{"n_layer": 14, "d_model": 96, "d_mlp": 384, "norm_place": "pre", "norm_eps": 1e-05, "positions": "learned", "parallel_block": false, "init_std_down": 0.00966, "optimizer": "soap_variant", "lr": 0.00601, "schedule": "wsd", "decay_shape": "linear", "seq_len": 1024, "doc_mask": false}
Each number is 500 + 25 x the weight over its row's rms, rounded and kept within 0 to 999. Layers, rows and columns count from 0. Numbers have three digits each. The size before them is the row's rms in percent of the matrix's.

# up: layer 2 MLP up, 384x96, rms 0.217, rows 211-242, columns 0-95
# down: layer 2 MLP down (transposed), 384x96, rms 0.203, rows 211-242, columns 0-95
up211 111:483493527508504480495481515481471441469541523472531516489484509433463529465502475500521519457464529521467467499483500551493493504513494499498481522492491513450516482485479456529509508518502546491522481466517531522520551498497505497482462501542484514503490528536496471464496479479502541487
down211 110:542488502498492531501541482496527560510421482522467481537498492543541484508527519516501539482509466495524523499502522473473500480488508508499512473510482482538475495520506524492465468496481511534500519485497527513463466512509524532494520478437546532486502527468506520528495532535512499474
up212 131:505516460491478528476528482487513546507490511552486495455495501438525493478475543481517511487509539468508518517458521497477511459497458530488485542500516526459512514491493495480533411492465548491512503548479484520511510516466497521520487528492525487487498502476492485480493495510507501476
down212 130:482503523509511484512474536528490467483514497457505494541502494560482497528534442497509470501501484542527480498527474496530494553512508491539521436514470473539495481518520505517481571507533440518525519459497530488487496466505499488484516469523489518519508511533504504499521512496499518496
up213 099:472532463481478480493513474534520501545478465492508535515481529515463490602520471540485470505501487513499482516548495503492533527536488516510516520525493499452519499485489487476513496506526518518542520444497454486490492505498498461504516502472505465499524483488487497518458506541511509503
down213 101:505501547501541538515510474487507504465497497510499468521504488513494478415503555494514508486492487508517524492469499479505470460463484502520517493477477506550504512518503536467495527468471474491472504555520530533495509491513507563512478483502484481501512551520496492496486533432491504521
up214 069:503497496499519451507522527482493446528524491503473504483523451519484490497511490474469499515493490592524536514537515512468474524462472513532485492530446530494494486484511485487485502508527507498461499489527514516475507482557486481474504515455473534518535473499495502537513509500525489545
down214 098:505512500472481447506504527529493480500434539515475491495515468511466497507515524501525504500527486530487466479515513506480520522494462485479453525530525488523468490507492486534508499549440496476541500497521505487520533504522510483507550503415530493518483488498488467538492512479518469481
up215 097:524466560507509498496447454542496522469466483524483514507493488509460494501497500517505480570498535503517482494512542459536545514499494511478502486468472470501472473480511463528534530541469536472512512507502514448494478538496505503539498481472477520496518469479504480508507469501498499523
down215 096:496493411499491517496557516477475498528537513498495469533509496483510529456493500509479513449492468506476525479508473548472459507503501499530525515521571523501540523498520528478462495470502497494510492507492492532532494471502494532473518531508510488488479506520497507496521543515486509445
up216 105:480475519505490429494486490496542496514470495509512495488511545499483490540509419519495480463466535478500487529475523452522467495491505504495486554498461485491502513509507538494527471516521498514548502499477495554495533491479498497449509490481476505481465553537509489487500492513506479521
down216 090:514531500480520567505494489535442498485480489475517505544502487503531500481487546455465486561509472537515486480471470556510512523497497485517533467486522510497468481507501455480504507474486493518483508513513505473508460497515511514526479523477509499494538448454509517503496551530500483479
up217 102:484499562446487474488510463516525490475488504512470461502480520504506522543495465510480506514475482499531498535512461499473492515474487523493494519530492526504493519510512532494543446477484505511521505553518477473536507526506477482536478499494522495471551523467547502517499521530570478510
down217 105:506509427530548517566503527479505540527506516532525555503506507501512484476455520492512504493530523519466511490493500510535491489521499530507531477453534464514528498495501473487502538509497506517493504497481499493480496505462498511436474505476480498523457525509455490510482456473458502495
up218 086:480507469459470454520522493489580478536485511497477512532511511486478475497450457497466498491495497530506545513507498516531494498485535521513477512509492506525512532497498516472518525501468464488487479503512507513574483477457498468511520460481494551508515523522565502492501486475504508508
down218 075:523484515537532522477478495508418536471524504501511490457502512527524543511545549487526516524501514488509503490472507493470506480516462494485518519492521490505520477493496519525508485504544520510501501504486503472447522503554512521510477543491501420500480489489437491502527503515503485481
up219 134:478455522489520523503465515568524496505488513547519503499514475481484464519522502507487543469499517472503469484501499511512451506489475506523496497533548471500467504508533476516473507495488479504479491451503470503491508489492503515476513504516426515478578490531491453472512501473459494518
down219 128:523529482507504446507509480426467505484497493451484489490491506478520530480481481477516421500496487523496537513496492494473539506501528469493479478467462508473530505504494527489515492475492540519533510512491516484488506487516507488512467492490574486531440477461497515505484501526537500473
up220 058:515456518511495491502516481449490481489495462513509523518498534538481499512518489517488438510553477514456512481526495482522471493486496517492473492498513489500516517487416500509470497434488513487470487460502489479530449464483494531493513501436473513498483485510479498528518535471478499504
down220 045:502460477462450523503472443470467500493490486501493462475485533484562491504494505513462516477482484480499495540457489513500490477531516483462444502534457491527532488442513503453507493490460475518506535514488501493531511496500487455498525478471481511487480536465518494477492522489497494501
up221 116:525515494496450501475515459520498503428486508455532524535511504510514510501494480483539486536432482437458502486503481464478500513445473504504505500492478541496479473545525490496485520537500501501530477491499510511526528522512482538460497495501517504495484518482480489551498516505485463520
down221 104:486510539524552526529469517498509513555513491556481471490475527492488466499514484504461520436547513551540509517488505519496497480557501484514495490522514473466505526463482533510504480489497482489478518519504493483508461488483518475531484485514477477470529464509507490435507475500488504524
up222 088:474522528473496477506489527493491531501528530516462470482510547501502521507458509543506489500511530519533480526416521506456549502522498484504477496511467479471517478452525506507526487488513522510476509545500485557492490499478529511483458480463480445503503508478499501524505482505543492482
down222 103:477506472487493490505505491476515504492478485485543484532495511501499514504529492445527513526494484485471577457564467502511474513490474525533507509488514506522495508513469480497478499484494499502544503436495531460464507467509487476522547536507517565515502485494485483473455477473473512504
up223 149:489492524471475467506524472504492481504502508491493523460477515514488493513493519497514468484502525481511478492557465514493510602520513503535460477463475527531501532498475491453501504515506491515473494459521466470471499480519470497464496527506563505537493507510544476496530489520515526515
down223 154:500506485510536514490490535496509525476491487498496493519526484476501515482514485490477523481487469517496518503464534468498500413495475500478534489536518466457474449495507526522496465482484514483546502522451527526522484496478525523526478461486436506456528485478450509497481496482471475490
up224 127:561547497505541524545534543453536510489476529506488497529460537515460496518476507527539491479540497474476445522487446502515480529515486495508438473512516502495494504477510493506507494514506486531470482540486501492472494499488526503483485517512524487480467485499486515558513490481488511525
down224 168:456479495482474491445455445548456503512541470491524496463536488488554485482530503465466486520457518495520564500503525498470502469476517509507557517475491490497524501510491480483496498481484503478546508472496473492514502484520490520519524492490475525520518490498508508444492514523511479482
up225 102:496582477499444479515462494479486493525492509455496498490537484523492509492504507500517566468511469483488529454492503515511500493495523516446495506487480516500534518472466495459512506523546459465487516470489509512479472514498549517518487447510501512501488525515471490535537535499504514492
down225 108:509447492498583505499501479531503494477506492555494501508463529490511476482502495521501462534484534496527467512483528491479507506487480491559523494562524500503504505529522522511475517487467521538500492531503490485523544469506465493500495561490513516483467474439488522492491476517478500510
up226 104:515448476526486458495563513462512516514541462508502499497527482515508497517513498520467492491516494480503482492505551553485540559547488513486518483521468561503453480542475492489536492506471490530510519492485469468509528475507513526462468487529496523500480485519513501481509492493474521517
down226 103:520548540463518534522475500532495456506480513516509492504464497490483542510485504484521478489478495529489531515524480472504469456478502501516478503483529466478518553475540518524464522508569531507496490499531529534488477516487496489522547528496516462512559514494478488534508511539526504493
up227 135:492482521517479486511499473467514455507514518513515482460522460466487472504490522477515534478468511451519492492474517525499495475469508499472553532509518491521499507476557501521516498509457486463516545520505485496521514472487496532483468502537463475455446535457537479496547491503504498475
down227 113:488538478466502498507481520531478556498489482496487499530501534549505531501522459514480470518533497556498497513515484488529493520525496510515463441507492490503514490535477483494489523503541519528490468486476528500488474502509494473489524503461536547532550456526452517523458511508484531526
up228 117:491493473543491504517464463478476562481515538485530486457510485481507493502521548528513495527529483483485459470462495478557501512524484518465502491476469494513504505509493467517519542486467450461470505511512501464512461489505505525537469512515506460490473485462485475505546518474481492497
down228 100:535511552467509506476529524512516458538506482497458512510499493507511518479452474497499489474479497488505532523533515533440502475479517484508516518541548504478515525498502536475473464525528534523522485514510487506488529525511475471456544469461496547504534502507522544519474479522525505503
up229 061:516528490501527512494510547554489502498531510510519518482503493557495509511529464536477496472567457471505464496545483523465486530522480485522490512508533503503501509506484514486524476471533489524530514529513477481491520472522498522511515471448494412517498474465494514486476505507498487480
down229 070:513455522495501515530510491526535473536547490523520449544533517481503494522508506511470499498526494466508528514491498480484486492475496491503527523508513527514526531536507521521515476466500450475498446478500488473490558487471490509509431478539481512477478506471478503553529527528476489479
up230 122:495524521479554518482517490468544444528494480468473512466506513456522473541508526520508459489473499466488517513497572479517465509516506473505496493506494530499476497543496495503517498502488509538520498496494477474498500488505508571437496528538498525497532505534495477473461497493487482525
down230 117:498459473528448483486508514517510568475496519530534469555496480524474499451483491491501520496532521493502474503501414507485508508517474540503513499480524470500528505436490525505485469506484491484503505495491528493505488509483471460555486490472493469492500476486515529506517482536498494465
up231 123:461532481517507493521467463486508499513436520481506498497497537502559492520483459483521502499513527521459495514482458503494490475437479506511544532516492479490516555519494525507495460470494494518509492469487491528484527503481489488513457451480508518488510542464454502527490531527529475514
down231 123:518497508478517521477523546540514504488557472502496512503513497483454539462503538503464503522517464477536508507505516495515521524562511512482456506472507519494493467487519469497534522534528504495504521553502504522535464492533529530505547556532499463514516500537517514484491478510470513492
up232 087:491453474484493467491494527508518454505529469499480520518477552518503530491493535535526511521521480502562519500549519498459540506502492501487490504515483511517484450485467524513494497431516551496453533518478528554494494531482495502507513504509487486492500477529538488541501512496496487464
down232 086:516521508519484518515511479476474509477471531511492477487507435472508513526482469480483497445491494485450475479417472466503478477496489498501505516480523476476480527536514474482506487521478482492514447479509489487494489486489510496469491451507481545522506500506480506430482493522493498560
up233 106:530504464552489482474497481497512485546460519484487514518491503480529460493504532489509472520519496510492520508511502452493494491516491500550520485507505493465493497486461484547498548447478518506494466475514498452512461516514463504521493565475491474478523463540479483521490548513506465535
down233 096:470498504470501498500495520498521503472529476521512462481487489522501518509484477509484522464498476475485480498485500531498499529515515478459465526483456538520508490481517500445501444556552463487526555526508472512503509476461533488490480441512501510516489526485507507473510449478484539460
up234 082:471456498533474452500511486458468515518505459521519463497517478482501512479499461442507515461518521536508503513501525514494492475475490507532480529528553504458507532508494499494469461467549472496465517483504524538477528506496520504497498466472502493474465540523516511529526512503537463472
down234 082:476515468436518524496448492526506514475518496489482508484490507493520507519503499535449494517554472479511512486502489492536487519479510461510496443459463500507508470488484430516528473547506500491543506540501479472541485468487469484515516491500475502529500477469500496488483471477474535532
up235 065:514509516533488495456484476522539511468458521505492456538525446445519497471461454476486479495497538491491492490491522486481471507534484478516502458485527528475485506534454487498494462536522477492533554473473515511485530499519502528475503491489486500462456526499490482471510482480486480476
down235 049:513495530502502517533502501456497487510543445475490545492454512540540511543485558487482508501476485530507527502507489523524538480545500534516487544516528489531495481474522531506489566456476489520466470502493529501516482537486502484479535507510491492517499508505481537503490507545507493532
up236 054:535456507505524523503531503503521501448504448515506527504485484496462569478494495530511464465511456509544507493501494487518478509443508539470486465533494544503535486522526513487493510561554488508476502514503505512493478511511501466477533495517521521508492475489551486482500471516487521506
down236 060:531478509553493474514492478465451493505528473524508482499508517474483506516477509444498485489481494503486479511506463530474511457506510493519450507523520477448486519504489505461486503446496506542471446431494526508476494477457546479486477528468518491468473505527490524488501516511488484502
up237 115:469500433506496512520512498516545514477464506497545487482529536493460435498491470504531488475484549549496515469519462513499474482483469485463491526497518512522506468495471506492526516509477490492517500481515482542489523508537505513474522484473468504502472542517534490471502447545502500482
down237 152:466511456493526521513521515509508527472497531494523470470524509498476428539494477509511456504495550507507463469551500531486464494486475502449497515522521544543474493494456531470525545507483502483526522462526484535494520523534518525485518466503495500496511540500517497488516491500502511525
up238 111:496532458490529502476529482537496469489491492537496503518507534541500501541492459534458514483494449481470480523520510457536502510526497480515477486533535481538483493502482527468486508472501489508481498504496531493561544518532495450519495471465517545495504464542488509469509524501483479523
down238 091:476472544518457479516473537468484529507487497472499526475488484483504484444518522470531481517484539511517511486498482548474496495482499530471509521465486502470499492500517492552502497491474534516530488482504468504435474486460503568494488509509498440508514532467496474540476482492524498485
up239 112:481529486486486523439472505483472491472497526521506467506529545554516504490466518494513499489489479517499527546479428485471488492494496532445481515502437510516496498465495513520511514471494500535533535494487501501497498515511532549473515516492494487473509501495484560548506517474497503464
down239 103:530497496514527494553505476523524493505512466450516504495496482447507481523519482497488492516506519483501443479504589506511522503487491486543529469509532488465485507526521485468486480489506517489450462486497514490499505494511478468509476504524516510542496471465511440455517489518476506546
up240 106:461526514521532494521489545543508473521483476478519504467534521524471447507475488525498458501526503494516511479532495538533493538502462486500526483484496474529520494485507528475520525470469450481503491512526462538498520471555496564490487478476485500519503487515530507470514464541499483491
down240 130:477508520531498527482492509528495514537495442484500504487541514513474479516478441499531464477531522502521477494489536548507501486493501532511498468491515494522499487505509507464480527438511442465486470510517490561504493508546494530469484465530536490502518466497541481472498507503502456505
up241 048:549522468506523495509522552482533492530484501484496497518490533451456472511500482503480535467498413494497490515470499492473496491515476514529526501480459491504487502506531463514512543520485486462509518523523472471516569474489500509506494489478538498489529489496499488513450467517518514465
down241 058:501468504500469478514507439437493493496519457507514503504513485521511499520467531487512454456491495483518505502488524498521507493503494529529472542509560517485511540482494543478487460444478496506464471458481530467439504542472525502494517506472508468487477519481485530493517492494508476504
up242 074:527480485517532524502561529477496468509469489482534481509517475490528549455478505473545470491492510470504450522561509493465493519502466523490532481520486505512488475491512472538459474457490510530509485492535494505508508483494501535468488545516499500536526467528508443510521514507510498477
down242 103:471493482512490502497485431485451498513549515511489519510514476484477501468530502563465541499473515516496516506529492484501489548473514566509521508507511483509498496469482473495515521482533547450502503511502454533527502483554472518489518491538533490502494490517487450512500543487497502501